python train.py --n_layer=23 --n_head=10 --head_dim=32 --norm="rmsnorm" --norm_eps=1e-06 --rope_fraction=1.0 --qk_norm=true --tie_embeddings=true --init_std_qkv=0.0259 --init_out_by_depth=true --lr_mult_o=1.5 --decay_fraction=0.71 --doc_mask=true --train_tokens=327400000
Each number is 128 + 24 x the weight over the matrix's rms, rounded and kept within 0 to 255. Layers, rows and columns count from 0. Numbers have three digits each.

# layer 2 MLP down (transposed), 1280x320, rms 0.0528, rows 776-847, columns 256-319
135110116159067078133102151088159137171158120146167139119150161153118127200148121104115118116106116159120140120125110136141132136126137141148152079155153154140114105132138172169140109103164087
114137091120114091161115113151145157113161160146125134131118132101114132114135126104134110105076134106123139113135139189124139107111122159112145155140113152103124161140136103129127124110127126
142110136167166135112109088140119155178149101126136143143165173091073151125130140145105152122155151132107114104144157117095109143115084104163105188183094109131132141090125104155113175139158108
148149149104176122140142174137149146164162066121138117167139099095144119131151126120095107105127142140098103096191118146121151158166124151117146162157143147141120127114153126102123111088127090
121119135158115125078140117143133102131083133116134099115101129080126184170068156093121101141132144131134100132119112107072130143103154129113083125118101130126169140160084074126042140133084116
136183139102129122088102139114137123119114110125128109154132101139148120143151129166140112142185134088157146085105132086113141140154157138134134096122116122170100143128109109144130116109140143
109108089149116115105135134118132139140088117105106190139117161113153109142128123142135120104114112123129074136109104101143139133149103133115156159106132117135134109152110150158165094107123114
125110115079138139108132122146105178151153090090119143128121158136151110131168148134154069158147161126142131149102151141147135133161121185137145154102129139104150126146126130177131112162069125
128157134119163151122093157113151152113143142144122157162138154132156051083137153144143131122124128157119151165128136125119138123163116169128092122165134088157155165163113114134126095127111131
110131094108146104146155162145109152125128127106156127084119145139104111133124120158160114164143121114111135128122136108166120158143125148143110134115116123108136137175134136128118134122180110
094088116155157130063115137133111129163079153174143152166137140155090113089138176142125149068159118119099134133133156157136148139103126142140123105130127117110144174155132168111085138110130116
080096116126129123147149123120142124144095127142121122126133118165111128112110128094128122086132126095148126132125117136162137153169139119144133082110119130114140086139160141124110169114122133
161165081132112149148123122098101122107127121157104177154123122125115151122173143115140097132127115143114148098113108105145155120117134146102132122128106136151144103131144171143143156103099122
088106116072141154111151163136140116149184132141160164118147178128147153123159168117132126140121089094107151128173108125121109121131099140118139189189102058126125134117073109188133139157129131
126102112162079137129149196126157094119145111127136159156113110108148097126141106075193153130174121137146112117111083158154119106166144111122118152100133135119082106158092159093137122178160130
101134168103124082122113115149140129134090150163101132142131132137117080105122150133140098169139102170122114093183145106152135156141117080107139127102117132135102132154132143167108113142150142
128123151141198166141168117137148105147113141122153163132169142142131119109194093122146166092187097135146152118139123128160132099119092148114099161139135113143137138132142123124137192118123131
097122098117153148084168152104120186108119094155133140155160107088100119106125136121107115118124131105135110157125110155085089169111152146090151149122166142109122119127125141159100126103090117
135098049144134142158125157098147152086082151126128093136137098109133123141102160130088162181147129150098111118110096172123118136192058160109156092092182112090169157098159136109122146085110108
155104101146164102118147147134130083123168118165119128102141146116114114142112142154149130140141131139121104117101145107143136115147139118132160126126123125137128149129158122109144108148094107
147115178136116119130150115144109144114132113143130133134169149103119130110117145112130104109148108158115105139092112148140155110149131145131110087112163120085113122194143139138122119080118132
124114102170143125195142132127120135103114131072107141146117124087091152138164150126155134160126145137096101098138120112113127141107148148116125110167094123121132126102140094107151122124168073
117183158109120183094119160157156147119125124104118134134120135147093140155088164095136135156151147143085104137173109145137135118155140156147111088140147115125120095097149135126111109170139134
121123066118152128120141180134091123118129085090128138114155136088117152126127149120115127173109127192119107118195128139147090128128099122108159128109161094163062127089150131154131121142103147
111123121138124083141159137135101125100143129155114148095144179138131087137163100155113134128080111143127114132138108113080131107107145108138131116100119113113139117117122132099114074139098121
111114168113116127127134113122181114143138149117150114102110136103096127163106136124101159142132150124125093105124151169099117131146130152143112131148141128138112113108153118093166102146163135
131114103117132132156133130121120133109128118125146134137078118101165129085103141139149110158109118151152142136141141144149133129100136159134132130118153148122113155118106145129117131119103113
143136136134156103109142153137130133071163120112135138140092123104153135095146141127116126152115155111132132101120122161102113111132113140139100111159150130187099143182159134100149135106127143
144114135131144123136110128117123137112117118153146102132124114134139129138123140109115126126138131128144114125134123124139133132150134147118122117133127125122129099128119131142125131110122126
121166122134141061083136124077121121117130138170161109086182097155119151070157130150107124137112094121198110148088090165126152118151114063110126088120097125118125155138142153144113099131099104
127123097117092122107120130135120145147140132117122145165130139143209088153151137094135161162120132139150158129111116125097124156140141076111110146131135097165153175088139155149123106095154151
113146141154154137127137112077185152129110140143140168151139123186119130105109123123144156108093087165115124097155088138120114151167137106156140114121091134123124134128120120149135175105148158
118155139118145091175122127179107124136105115132150194132108140132130111098160105098138139124138132102141146135141147174122140127155139175106164114103109128104076161111108129182111154164137134
096133153143099118171107104109102131081101102107144127101079125134102165124134105125123115095145108133091172171121135109135090141109152083114107142124136118165105137181079140136159135157109119
121129151141137107123140111102105130138115128104101119119130116094148156120101102144113140118121094130116139109147117121180126148119117140145143121150144135156145131149147150114132128168144173
110094150114111116126115077160134121177113132102131120124122102084122109114107130125142149101139135120152103106159110173091129107121124131088143142128127127163099165125131137154104137101127143
142153132140099119126136103114146113111126139115127117113119116132154128155109111134138129135143094122108095141099137116139107084082190120120081143078137147105129108134186134096084141113114147
083142132128099111138156093152138123129114149144109173140164100166117130149135125107121152130101185121129139128115114111144111144117151116110160140142112137136087120119175100121127107133093157
111129149174121114131085088062155114213144098182139056130165106096118085198134113091064157121168111145111149128143176138145116098170177121124106105125125141094109120154136117096181140113107146
171131131160077131120114153110140165080109143122110156118104137119106100117156147119107105128163127126188148159117136117108156120116177121088087180114151142116131110126125133102118120102115101
191114145096130126130098121134120158111141104156137169104119159124157158113152175175147098127132167131088086099160104136104154154141130117134131166118091194113151075123144151105116132122101129
148072100125143122129121136165101086131130123141129147146106152105072091102152160094108122118189074107118086171123135168108111117129135169103125137118167150104135119109107102134095157156145120
143140160102128138114171108125118124118128109109151128166134099146144171116129116168117128124156148104127112124135190102167129150153177117132127107162144136143061134117157181091129128180115146
127095123224096156179147103090077143136147128095210146150183157140171132168134153149093111111104096184138136153186161100161077149109160097129082086102137103112117146153133173094140102090145115
156111121152137100138110117176098139156140139119130133138143130140084128130124156125129144144102140136096125139107124145122115131143131116142136144129147111131114131095130147112119110127154105
178137137101106185130082138110134105156109118137133124173138171100172130111120125131137128083120105131183129104133110121129110125122102113156166121123152163113113148103094138130112091123085112
151159090135121093114146067150137095115135124130085160145156157126147134081140151110172167116158121135138095115135143110115150113121117118122115142103103137135133149130132095128139122157104154
144190135101154115105137157106144138160097107111123114148109138149166153150117114136143142093129120140099117144144155124109129148141147104142147118100154137142100117144118166115131127125128086
145132110137137142132140116129133127134129127120123126124136128127140122128134115140139133143113131113114120137137133122133128145130120119145114117126138145129135125111136127131111130126129132
085144135104106144124100137127123107127117128144140160110134106131148120119112171174112088169139140150114156112138134118124142130155115134112072122108152152108136154110143171112158146105084143
071085126162118175129129094103162146087150146131156144105156109143105124132145125076142115161113113147136159126082160132118125095080119102108103150147097064140119057177161168120064151150126157
159137132147115098121155134142129128138123125126135136147152112104150109155117144133149112137141117134118100114096094132106119089132139138115115085158117121127120108095124112116138090112143173
127154113125145127124162147124063123115154163123118138134144111145132114110131115162144111146114114152132188109140140162148148123087103141150131131119140126160098131105115134128184161146143092
127117122134120115144120098145126119115131126123129120131121124131125140117132126113134150122128123114141123155131106120115125105110142133152110128135151120118133115129127117096112152156122137
131102157090114156125098114124152148121173140149147116101143134123086148104108108154091151121104129124195120178111154117169109129131079138139171149147113086133108125123090122110102165127128137
170129145151128174134106105108152082117121162147102115118149154134133128092114113157146103125154126169146145110126109109138123145138102135188150114162124120174124145121130115136114111141126130
128126144124132143133109139111137128115147131123125117134119140060127119135102149151127126116149122128131136140140108106154132135136145109146133143128106114121136145140107122138117113136146100
138103127111138129115118125133137130127134134117125133129127138104115132133124134116130137116136131110139123109118142132127128129130137127117129140137136133118130128124124138114133141110142129
140085159127135157153098147107144158163134087119131139106140134138110123159104139137136101100112163082133146168137117167093126136132146139120141123145123144127155120141121126126085082195107115
124127115128144115117144137153136147118132108134124124122120155131138144130128122137112119124129132116128123148145132096135128138130142119134114132105110141123128115138120112128110139124142118
191170130131153121109134164120170118159069188171120138136077158182180102138130151095115117137111117121133139134092141126183154143076126090131114084097113174112149119075151127114110145084108106
139120152115126133147101115149142130170131100120092143125101119078087163105104136133121121132119115167154136131121112096148118111141125119124124114149122115150134150127142105148101105138146158
151128094104120153211175118093074117138135086160126093148125144149143141165136093130126126163151103074117143119097092099074088116191143133147072118135122111133164073130147080153168138132148115
112122114168092158121129130129094140147113127152127110118074129076105130109098116139152127150109142150136147138123138123131157140122176131130152131094159111105123148136099166127117157129100107
133083141134151129154134099129101118154171163129116142158157144104148141110135094141097114102099094149136145157094145119123125160160106113141111124122150129175144141110105155097137119130131136
104120107158150116088168138110137137139151110100138093076126135144117159130132117116201122102153161103135125134125141134113117123126125137126111100124120121098158148155188108145120109130134121
130135144165106089154124097137112111128102126137139158068072107122111101140125091132115107132118132123139147139103167154126129121134139127135109134103145129125133113136130126107099132137126124
104117140093117135133145115111139139098130089162112131131131136139125154124142148136138159129110147133127118157107118105125129174128158129102124101147145125094122101126140114104121121124156146
167115124121095130137095152142120135132165139117151157120106152094080128116146126154074117183121174144166104124121131155097159097120131159128135112162143111109097111138155114133144148082118126
103147137090137158084079104167103117088151118169118108112164133175139145143129076105140128129098172147148116146165113101128117079071144126114103142133161096104167133105109105135100119117149132
121128122147133142103151135123121129122126124103133135096117127126115161141126092118140138133154117129060090106129118136144142102087079146075107112130146177188165159132123129177140103162126078
170141149152088167150106145130112150147118158118111134160130122119105128137084105123120165130138134111132146147122120136144101135071147118148162122145135123127105111118103102088144108157118112
# layer 2 MLP gate, 1280x320, rms 0.109, rows 777-847, columns 256-319
116127145132118138137140113135137116119167134148141113152079141076111070134133124181109142103113099137160121133101159131120119088120136136101164119117115137138146170121187149128100111141139148
123166108114103088175112123142106134079154123146112112089155135118135123149115113143156124114127128098098134101174097124139122158097139097112146155108089080115143132118164115160101168135115169
145149163099164149117102145183148169134110109135162104150111130142117148161134108085119111115098105118147151107155118168133095154122139122114116121164128135102127151147097144135161121130088135
106131056134169111114118137137143137150108181147128088145161129174171099130136124151077122136133144126109166145204100203104134099104126134128115147066144115156113193138149161086130132157143103
158075117173130087153138116097135109128127133127109136093131146097139119090117112077121132106113140133145143115123095116103119147085112122112123124141129120128137122156125129105140103125129119
117099113125117109131135171108100137140139138112154095133129141142126122148111085121111127128116091116107087133162103158120146140133103129126120146095125097148139144078095103148115133155142092
126113109098168143128134158121131149098162139118147167128109167189127121127149130142126116131169167142092149109137096149141153095117111153141126095143106108133151112136117174132128115169098156
116146105108122136154164124146121121154094130128128140141100103160133176162089111158119177108114133122132125110143089099120137153124126160129123117181143132106093121125104137140126190134104099
116098153151133137151161104151130134107122123159129109128120113105154122093098142096109109130131137148170136119150117111114131137168112121148149126140104119153139083175136108127129109146108156
059100097125101141165055116077136121163111128123105093140149177103115107120154112129179113162116150119134150140102127148129124140163104133126177109100126130123155094164096109119114188144136103
116099111171102128093162124098145149130136117131128112120115113160130108117132110108122137106163106112092135143142120116117149111118110187128160109120150124122114154144132139129139100094114135
136131130091123135138156126134146103102105158105135122145116167110123116127111157099119136133133162112158174155141141125162117145174124115111093157076109150117114139163130147121087103143139145
134113098182151144153149116119140139079126130136145163127134166116177150147115128135132093157130145103142060135131128149134145124190159130107144086073096111148117134133153124131161104125127179
149144139173167113140156148124109151145137147113160181106123109130083094176112170125150145099141102150085136111110139118116112109144116164148139139094120144118131112164147127146124144154135092
144169145117141147116142123128077123135149126135136126130148134137109108150185098135140129120118135131116148162101113117117145166137145098157135130134140140127104099103127150137165126117160102
142177126137108130093176110111100120135146139148152133145184136139129142130119150142133126132137125156138161123128106137100095153104134153112133130098130128129097103116084109149136134149136132
169118113153114129132126110150135139169170091129124129127154143158180154115174132080171150114142127138075115130116091123137106103155122158136134131094127153157089141124153138158124122198190168
133138157148103162115121109083160171108116136105155100154151097114100105148136144109131133127139111121112161094095117151127089140108143180095161120145124101107113141126081139087123104142146103
117084145128159124146138157115165126141140104123122151120114162107095124132117132094134137156141102116128118146130172147138109135131135161110161108127108127148133151148132155121114098153086133
158139166122158111114137146127121082132156100109163126143114116114096119156148108143135186147122126153112101126203077140105133134127199110112114099150133083097103134135141147132162070112116132
109136140135131118138136115144089135115105130111119147112129139153114081143131145098132144132141120132107114134140173110181113104123161107161107137136137171114136119136132145141151162146140086
130109128103130131130123083134135116131133106140137102105126123153145116147101079132136123099167112119116166140119134111122136125133117114142143146114123208150115172112077122166119100090101138
129174126107095155151151062097169128138145103130127095169088136165126112128086105130114095145129119135130142124142095124150109159133142114164117127124115109141132132120145119109108079137124110
154088128096125173129112120084138160111178138147162121121106098144104143124074157129137121079109109163087126118130134138091129174104119165124134126145135102099124131134139147125107100125128104
122119141117121152114108127137115137148145104175122104159124101153144139086123114086104143182121163162143116127102121117121105146197091101078115135127152114112118159187138097103128119126137142
109102135139111103121076102117078123139097124106140119150132126095145119122167153110096160131138118127110119138149134200076120151141129101145089154100101135114195144097151131161104087108142147
109142114099130115147136112094109128116152114078134122118158083118127149168156124130119159129125125165131161174156124140103119146107152114127178134134136063127211153119082139133210123160119125
133148132098124127115123124148121135127129141109156135109150114119115129121140128119126130137111104131139116128133155124128122129125129114144143123126143140094134132136121130112129118131117125
166121155112104145156120170152113147155056158102095118070153203123110142107104118159132159132115118104101092111144104085158129124142148096142169145136141114142109116142127105113126133159109118
192141135133111126134178104126115183105155140139163150100133155120137123185091124137118090073158164099154141146090124145162133133142131158125171097145118081128157113098106166077131104175170192
148129157120129143149097098117115160113143116065121126129090112136142138087150147102095134101164119130120149102117145133159099122120140148130153117125111096151106121154114102100130114161102107
175134143105163095132135119150151134162133158125127101112141101145144086106129134113101141154131152128126116128139118154139114137134124152110134154136134146160107110105145154118129141102106131
179066175158119163139198142113121156133119127098128143119102141104100150105154140177110111110122150195137158119146124144134116139048116144132072103157129156130134142151139146127099140168104109
134145129142109083127176153121117079099147121142086122137116133144116131139126106154115148145128172119126156125130097123109121122127160147129072127116116104149151129113120126139125107139108167
137117132136174108134160103135118118123083130117130135120128145118145104176152147099136112110169137145112116116132141127111139106119143154099112106118102080104123157120151178149117124126122133
104094112172156163177147116154083161125119102137156091150108116162131146142106134154116172179150135107129098101164125111107143157145126145133127123118118113150096099134146107132129149120080127
127119089139119118106101153154119152120150136138131140178095129131121119164121146101151171140115113125106126119129125143189132147115131136110136171126145124151136123115126121108155105128088134
104150148108074100116133119108101099167155119088109123132120161126163118126103159128159096147117107137171156131107122129145169124174145160104129110062111172135160129143069123154088143125174107
120126157144124111148111139122132126152112126157100143152148102106166147140091147126176126118126091097121183136154177132112113128146124128116144132115151138163139155115135111127124184072109105
127125149151155145142143142178153118112117157126151130081094146181106129169096122124093161136164141080089163132111133120104129135130078148125100160136144150123076105134124159102116120125130127
151107107117122094115117113125083119152109138148120154148146146128125101118135135122166092098097127138188139122100144146141155156143102178091132139181138146077124124118176145127134100128115086
114144118149145093138115112107105134103137095182120180137127105176111101143136071119079102127103132156127105154151105141084185139124114138083127122151149120126089119124112114109138143152115132
134098150117067250156155128115105180105155132164096117172163144145115163074151110155136154132174142179135133143103083135122183126098150133127178184106116121160201131134189141154108114087059134
113141120144113114118129138128124123095134115151098144141133119102121121121113165120137105137130111151133112133147131126129128137155118137111113121144128154133104145121140152105134121122137128
103096108154119145109131153137132140122094137098148120120087158141124110112086147118176102096106140143167124143090144142087160109143149118151120119127155134115107147153075184153103117124112126
149109131134094119116118139144143127109121140154150118122146128099138131140159111132135113097132189155123125185154127104133154118142140110088155114109131159140131143078104114123089129148088144
128118159157130099155121066154127090118145117088161115125116146113091140089123183116121107139113082126107141124124073153097124143128099154104137167111115099150162141097180081149147110139107140
138124134155142134123136123140126121121140136114114123130123134135145108133131122124115116136124139136119107129127122140130136131112141135139113131145148141122134122125130113114114121128133120
138147114099142112115199125114143113152093082125146116121124130155112177148145115158105152148140126145092154118093138140141158144155087121082145121105108154135112106124111124140110130116087162
131112105138102166176148154085056147132147134101080122103125097160083205085117066093108125139118163152090157146130155104127132159140127111145167177077158139142084066140086106142082107104145138
110110140151116123095123113147129092134138123162110130163118153147132137160137132145128149092112089096112171150131168139141138104177151146097111116112124085123147136117122130136114176154154120
142130164093102151124122157092113134139115113165121106117133131132155116148136147087138158124127138157077154157152123123162137140183132164114157127113121118117128096101158151071074170133140148
116134127129121123138116119109143121112115160121145143135132124119102132156120114132134149124123122108123103118139130111138150118113130132119131128122148135124129120130147100122132116151110137
166101171111139119143157126155143141089182084149123134138129137129108146130156124145088099127114096098128171164097098102119144100143151142134118177132176138116124123141131097141159144147133146
105122144133119092141161118101122190113131144151136105105125107137111177138115129129101171105106140186115098095131126107149099114128096118120141172113140136136142165118140122136129130145143115
134145115130125144124144122132120147108121126150161106108116139101132122123126119113134116113109141113117128136123138137141119121147127125123139140123113149118155159120133140121123125128123146
127139137136142126131127133133139121108114128135122130127130131124139125130130134123135131138130127114145123114130131124126133146130110128126131130119119132130156120127139113135137134123124120
113141118114135150149124104110123150132127130114120160136159163144118112147123099164137127114094144093096129153130121131124078171126104122138106118130126172098124126120189120129155106194133102
124117148136113129128119122130155110120125141124122133115142105115134114138109142111147145133148155134141133130114100128119131133139114133110142142123115130123107122123139133117149133130115124
086145144111151139129144087100137090116149121152112188112174090089130132071123151145153125121112131156095134118129113089149152115178100075133169126148117129154130154204077132139080120116169163
147105105126142149105146130139126115156140136129154166124117187134111172136141106137133124134124145128125121136142137101135128149146123139135141154139130104098128107110094135126123106130120137
117100120112148107151165123135091077108107142120120116168144189076117152086111154120170087137105075153166135132124113101129107110159105123092175161110109138089133129095098104140140133163133128
127107120130133180108084127106102133143132123121137122124140100110155156130099147139127114159134159133139161126107114139113109122156103084147146128145147155144117124096090182145145140109143107
132126126119132108118153110163141149160119110165122132090100107149150112088118129144071140124068108159101121167156088133122116158124146104100136113119145152130158125148084095138139143151121103
155117160112132158166110113148112129096106112180138156116125152086124102123101168100075108166128118123121149138099121109084087094110123113104142138122176108132126145105130120158132128134127143
151101101142153148112122128132117119123154173113148158087114165119112139161110155104126136133129143128118144113125112119136139125132139076168152133089102145119137121073126133162138155137139103
132128125115131111132134132151147160104130134131161136101114139125116126155161134133130152159109091112134112109126133146110151152104144133108102121104105135102136124136143124129116131118128129
093099129144150110159107135112125132132089116145102135117179138104143159149097162095128079154124160141101101142092152100183098115067117139096098148138142153135157118121182090116122167138126159
098131120127134114180092148123115134088131127123112162096105105152101117153085124170111124122151166138159141127131131131109139094130130128131105118132099126152092141110132115131124121120103128
170180146044086127157129110080178132146125099099156113147094148137148156131146130090120155119111073144085149148131105132131124162143108103135095142125121107113137146181128133130062150081154107
142097153189169134159167119132135088134112119087174142153156141154117149073153162111113111102125148132077147100106127132136093132161124148123233101124160125124086148107127165129131110093079102
# layer 2 MLP up, 1280x320, rms 0.112, rows 777-847, columns 256-319
117092180132154131140130089101137114096145087125175106118093110147145086178118131168131166141104115160106123139106124119133122112176133096141097097094093122134162134108138124117102105134088104
066121083105128126101139168187142108108098091121139076115174155096116170155113141062150108094132076082129134149129179128084149075179104141125128171088106152166092107156103154057128079093133183
152086109166178172164166136097052176122124133142093103140100138107099098203117111122148120184131102077119151196131162156098128088115169101203132129139111115180139149118136134101141118126132093
136124141136157142151156099158156086108124134135118121178132094115109145094106102167198113105106084114117130137173087133138095139165120150159170157161137097134147100168115128132082109133122132
139125185104156153097107134166113118150102118118138153124126103190103116152124124161124116150124146132120119094139154087163136138167141144141144112149127133088131133121141143149145129159133162
144139090111185156122120112170147133119098100113104180123130180124129111136136120150106147132117179125155092150131098079134115116113115079168113119122113147080126111140163115110096132110098150
068105141160120191118098129134158143109125129121110160152137111169129094145125105075152146152151098107101150115135121135093125113133109150153094124136166148108143062108095105097074148138103128
146146153158145079061132135116135137109129114140110158184095105124064118182124122134108152105115070132113133122098106079148116140120110146120096130098099086114130115175128110079107128070159147
134139157116102160166151087123109144130110159127120120119165113132145097117112145114125097139143163115172107123148107120148141145152167093099134114139142126139140105105146122129140097151138120
095127091158131177123074112115139134177131170134127132155140156086075126107128175149141087151124155140105157119119082122148112145111115120114154109144137121135156130135147097156196111147093132
127131142162090099124140148121113166126118087138125158154114114195112123119123121142115112083127135122120120155136106085119160104096143177105116133144139140152137125151124109153180136129138110
101083126115146138109145128147138139121106128130099108147117116042093119108089143130085141120118099141121139174130114154132114124122133159160140150139135128171101135072099097103117103110106093
116121134042119157096159079101147123161122155129127094116169130147176154124092162144120121100142129091126131138109153139123141145135215123170100143126145140058140144159124107156130149104182164
157138146137145157099126097161136146110141106127190104172169128161118138117126116103135143160115165207091102089144162160080125115103106093104173119145159104119148120119167157128158128155148147
125116107095114152133119141136072148141133095115158143102138133144135138159143106138119160116141129115132126151090085129094128119111149126168143150109125119117156094128174163109149111145147107
113105120144161138155126098141151160150133124132116084102152118109148134138166195101123134119111149182128156138086109130141138137139150163082118161122102177118076142135184129146135163108140112
128107156141190137148084184148118133113135112102087128134116100131111108129078146161070136151072152154162152145159130147104107145089109102146127126144147114108110098126128166100124161107087118
105117089136142097132116144124185100133078174163101098129110152151088144113121125133152128107139121114057138142070112056166150154090112092101122105136087125104163120127147093128094168094093126
174165150129119128143159089128145104116126115125103139168123115108133091128118099105163145135156137098144121117123111139121118152119147146109124161155114095141102124118119125115135137148112147
111128132130144097120100128136131122128106098108154116084154103109100143147110114152147158132128148176139104118133111135065106151102159148099054165103118106120121145096130122127152126153144147
170153184119126158106115115122089109166128137180157102094117149178160141109135104114121156146153122102159140128078127141131111131131107120139142125141148153127099135139138112103142121133125141
140093058134149148166129119110109156134146161160177114103156149188093179126181092145109103132146151144068105150110110077101128109076097110111153150106062139133107103145138115120166156066084069
141133113163138158129101080071146130128130168171137125160136130164107112174134126092158157119129098110146139098169121124127140088097136149167112097067072175139082116137134170160130119141169121
151146149183160153107160148147097171100120131101152134124151139130162119153142096128144116146167129123115159127139126112128091087109121103153135113164136128099140099113157111106122118085130132
143149124122104129143150092139131131185069162138144136141100112142115132158159153122123121145147122142127140120107143116132137128115095149124118121137133144112144124144136121114141120104140143
171136107132153078114089141146132104098124164140118133105119116077171195109136150109122119146126130103140124080119154135120131131102115077151113114097122116152116167089141115147089120135130130
132128097111109117093142103120162119186112102130109124157159095125126145088143118136152130139112127142102130174105141139138118137145110153105111107080104086099115119113084145124119113142160120
120117107135141124122154133143126139137124121127119134137113120100120130118121126130124119110143116109122107102110118130136142129124118135126135150130120140128126116104153114117135114125130126
116144161124166148165142183135138154104179125170109166141108166135106171163133094102146152108121143121126132138138110094111139134122121201139055120163111146125146136118115119124152088088147157
176102080102147117138133102095132135122128124108119101129148141124079115136086174131139084122148128129118143113105122142143160089146117103138089115080130118103139077194035101077143163117122122
086112104170145106091154139109120123134118162182125100144190137175110180159128145124153153132134128157128124123150091081121141142107127107130074141097129148119176146137079128156136159146184133
154123122112111120158085072118120117137098113149086139132158124087129118138119152151134107135103151137125132127144124106125123158113142098107147156155124118082143109141140148126131147095120137
140128158138142113133145094135128142201109088095128179137108148155168097095112129123165151126116119103129115080132156151128157140126102129114108162129158107149146176092153215092117122111110138
108137126161099076131132122128111091111131146104110107152120138136095155139127125149103106143159165125140139141129084148118136127124137148099117133110115094109146116115113157109118104156111131
179137104126138122108119145148162146171090112157119119159089111135142135130081135147138123110144117116125133106123133173161152112121112101133124132106114140130086134120137130152143135136118136
134141115127116169113133171147129125118120123151150115136118105137093124104124167129133116102150142133102138152161137105123124142126161126131122163107140144138150157164143127149147141194145120
126134157087142107141107101140131101156138120123103162104151118132148137129139153146148113098075146106144161142092118122090119142155107116140139109113134139147113153137114089116178108148156124
124169123152146119141137128151175163131135125195080105134127124101162112127104124084081144129138171124117101090093130139122118117147118096106142107119126156125134076140141149140146159133128179
089132148116129130159150109157109128144129120125166130165133126110138177113114115108146165134111143142092133135174141152111131167159116114175158147119140082155157095109184131156159156138107116
101149121135165095093186110104109116110125112154189118153118107110128141110131118114150143117131098168144067104126155102140130146169151125175107151108144136146187135087107128108136113192120130
143100098085096156154126089121149115120150129139090087096161180114108138122165110135082144114146142139139126158138120160152107110114151142163163069101140132142114154169121149196108102074189175
176176101109183098111073115128153153141149118144114160119128154159090108143093129081100134088129118142198131097150089110125144128108101165126141135143143108135124124146083149097171162081151102
136155157136169107138112140132125098114106110134134135142099132140133109192074172114107068131070137134132129080107139099112075134137129138138116076160123143127122048082125167144169162138138163
117133135106135136124157129095146138109128145133099158120113108094138134141111134142127114132137135081159118110117117125139121119134136105131119125144158148088156127137102103131120117128098127
183159149121123152111112207146162147156098083157131116092137104121178119124113115124179130117142122118157123135130150103122135104128128118150143162185140145132106157074129108110144104092106150
101110125124122146130111119087162135141166119138135110088120167144097133119102123147143119084125132126137153145146122089137145156131181118141156128144124126093131143131101060092151144131099130
132154091105126151112108145118095113114128099129129122155131103174132145115114120132119126130116121165113121158168159144164126147120153135135129088135136157086131119153150118095127135144145108
132124130111112131124128130147116131128110136125124124134122117123109124122127128123125128129131108116137140131115118126134124130113116138113131135132128136122118124108095139131130140134129122
154161107109144116102109113138160096124154105119133148117081122155130200132132139150096175146113128113106176120117116151120133094153109137106179128125074150091118110144113110085141164106142156
084161130140170104105112128166140130150135141146143162116110103086141079130155153178128151089088120123130119129087124142102145145160120138140136077166092102112151111115181100131163133160135092
078132090088161186147117116093139146141123142120134127125118121121104150137135138120098103108162159144129123137145129097124148117102126102149136103113128159105140094136116140128124099148116116
153122141111092136152146130146109122075133144095107176107158135155121148094114145148158137154135091065121116068145142106115090105082138127145072158095123090099137108128103121184147089082157111
125156135139127129144125142142108130130133116134118112140116125120126130103132148111135104137115143109124139147117146129135115138118133111138127113153107133124123135154113143118138142118151124
142107143144134107188138149119128110114165108111137073161135068104114155150123099128121112149137147148153112134138090151103128130149145133140121190148145157172143133169114153136162137136105126
094157133111149108124171173102126128211088130127122130134089107119120165141190111097124123110093132160130115085132142154148111107139124139111129175130112101159139140139152126128129145141102136
132127125129134118134141119128110152130120117130133106137137141116138128111117127132137144126118134118122105141110112141141126125136111136140132144133117156114136168107125114126112161135135121
130139131127130130124120130118118109115122137138116131148119125132124119131116125131137137128128126125140139119133136140111139123125107122139128140133120132128113127124126115129131129122119133
170125119150090125124135139117128141108145133147103063137122102126129141140125117113093093109165128184134091096099132126140174154157144093133143141137165147144119146137114078145125113067157128
131139133123112134118112138141145111144113135133121119135126112141129131125122145114131142131147138129130121107126118131114145123149128123105138128129134128142119132155130106137152134140133133
067137128148106181153089124091106144114163093115158191134152130134119106099118102103098121135148106128154146140131080146153117151158159137070153146123140145213132170167087109113146095146146170
158102097138105145120140136124141130127154135120102141140110158141104096127130123135119127125138140137097131134138123107111140155126102126117124123137116103113137114102143153143108107136095130
129119143136115146096132083133174137098145180083117110160146161143131128167153132090098120135163126084107146172156104158156156151106133140169079113144134125143174165153124129107133151150120170
120119149133105130087158124112126125142100100069087137166136127101097120170080104132139127112113138118126115122115129122115112120140093120136147149141120145158121125121156128144103115124106131
140120143123153174117149123119099118133130118090092135123116144091115136168116147109144121138138139107143105111120147135172162127111156142168099129158112122134149154104110121127109150096111142
140136158083146145109097139130104146134155134158132129105122114113120101154124144120129109131132134139125139115143107113134139106127140117128129123145157114138117101174141119110154106109138100
115142112105138138122109150148124129132077139144112111153143075140129105127130151089141094106159127167094122129121138147156114148124120147160110109116108167124129170135144141156126141136147107
091136100123139133146115082154143115111116063110121155129121132120130129115109130137139133120110155131121122127112115115171129127133120121096151112154124106144124142121143166082131122153135140
116117099109156144166163122139129119107134131139090098127128078194114151122142136087193089097116128144159098118135091117100112111153135104136131133074157131126094113115165082109176155119093150
149125111131070142201141184115151145136090107170153128168134131144099112142109113156161166153126128141128151116116171132142153161186093178148119149092144106183099159144143125172099173155154097
112155165132152137139120158143118120116104093138131081125153163103088167141129160150159102150108122187144124144122108123177139139116080072143100143129135100158136153122109091133101129132062132
102135162157159102143144115128096096145074115105148117154125130119083118109117144131098135150144145127118147144119168106130099117124123118137192152166116132102111122127134190126185104083097140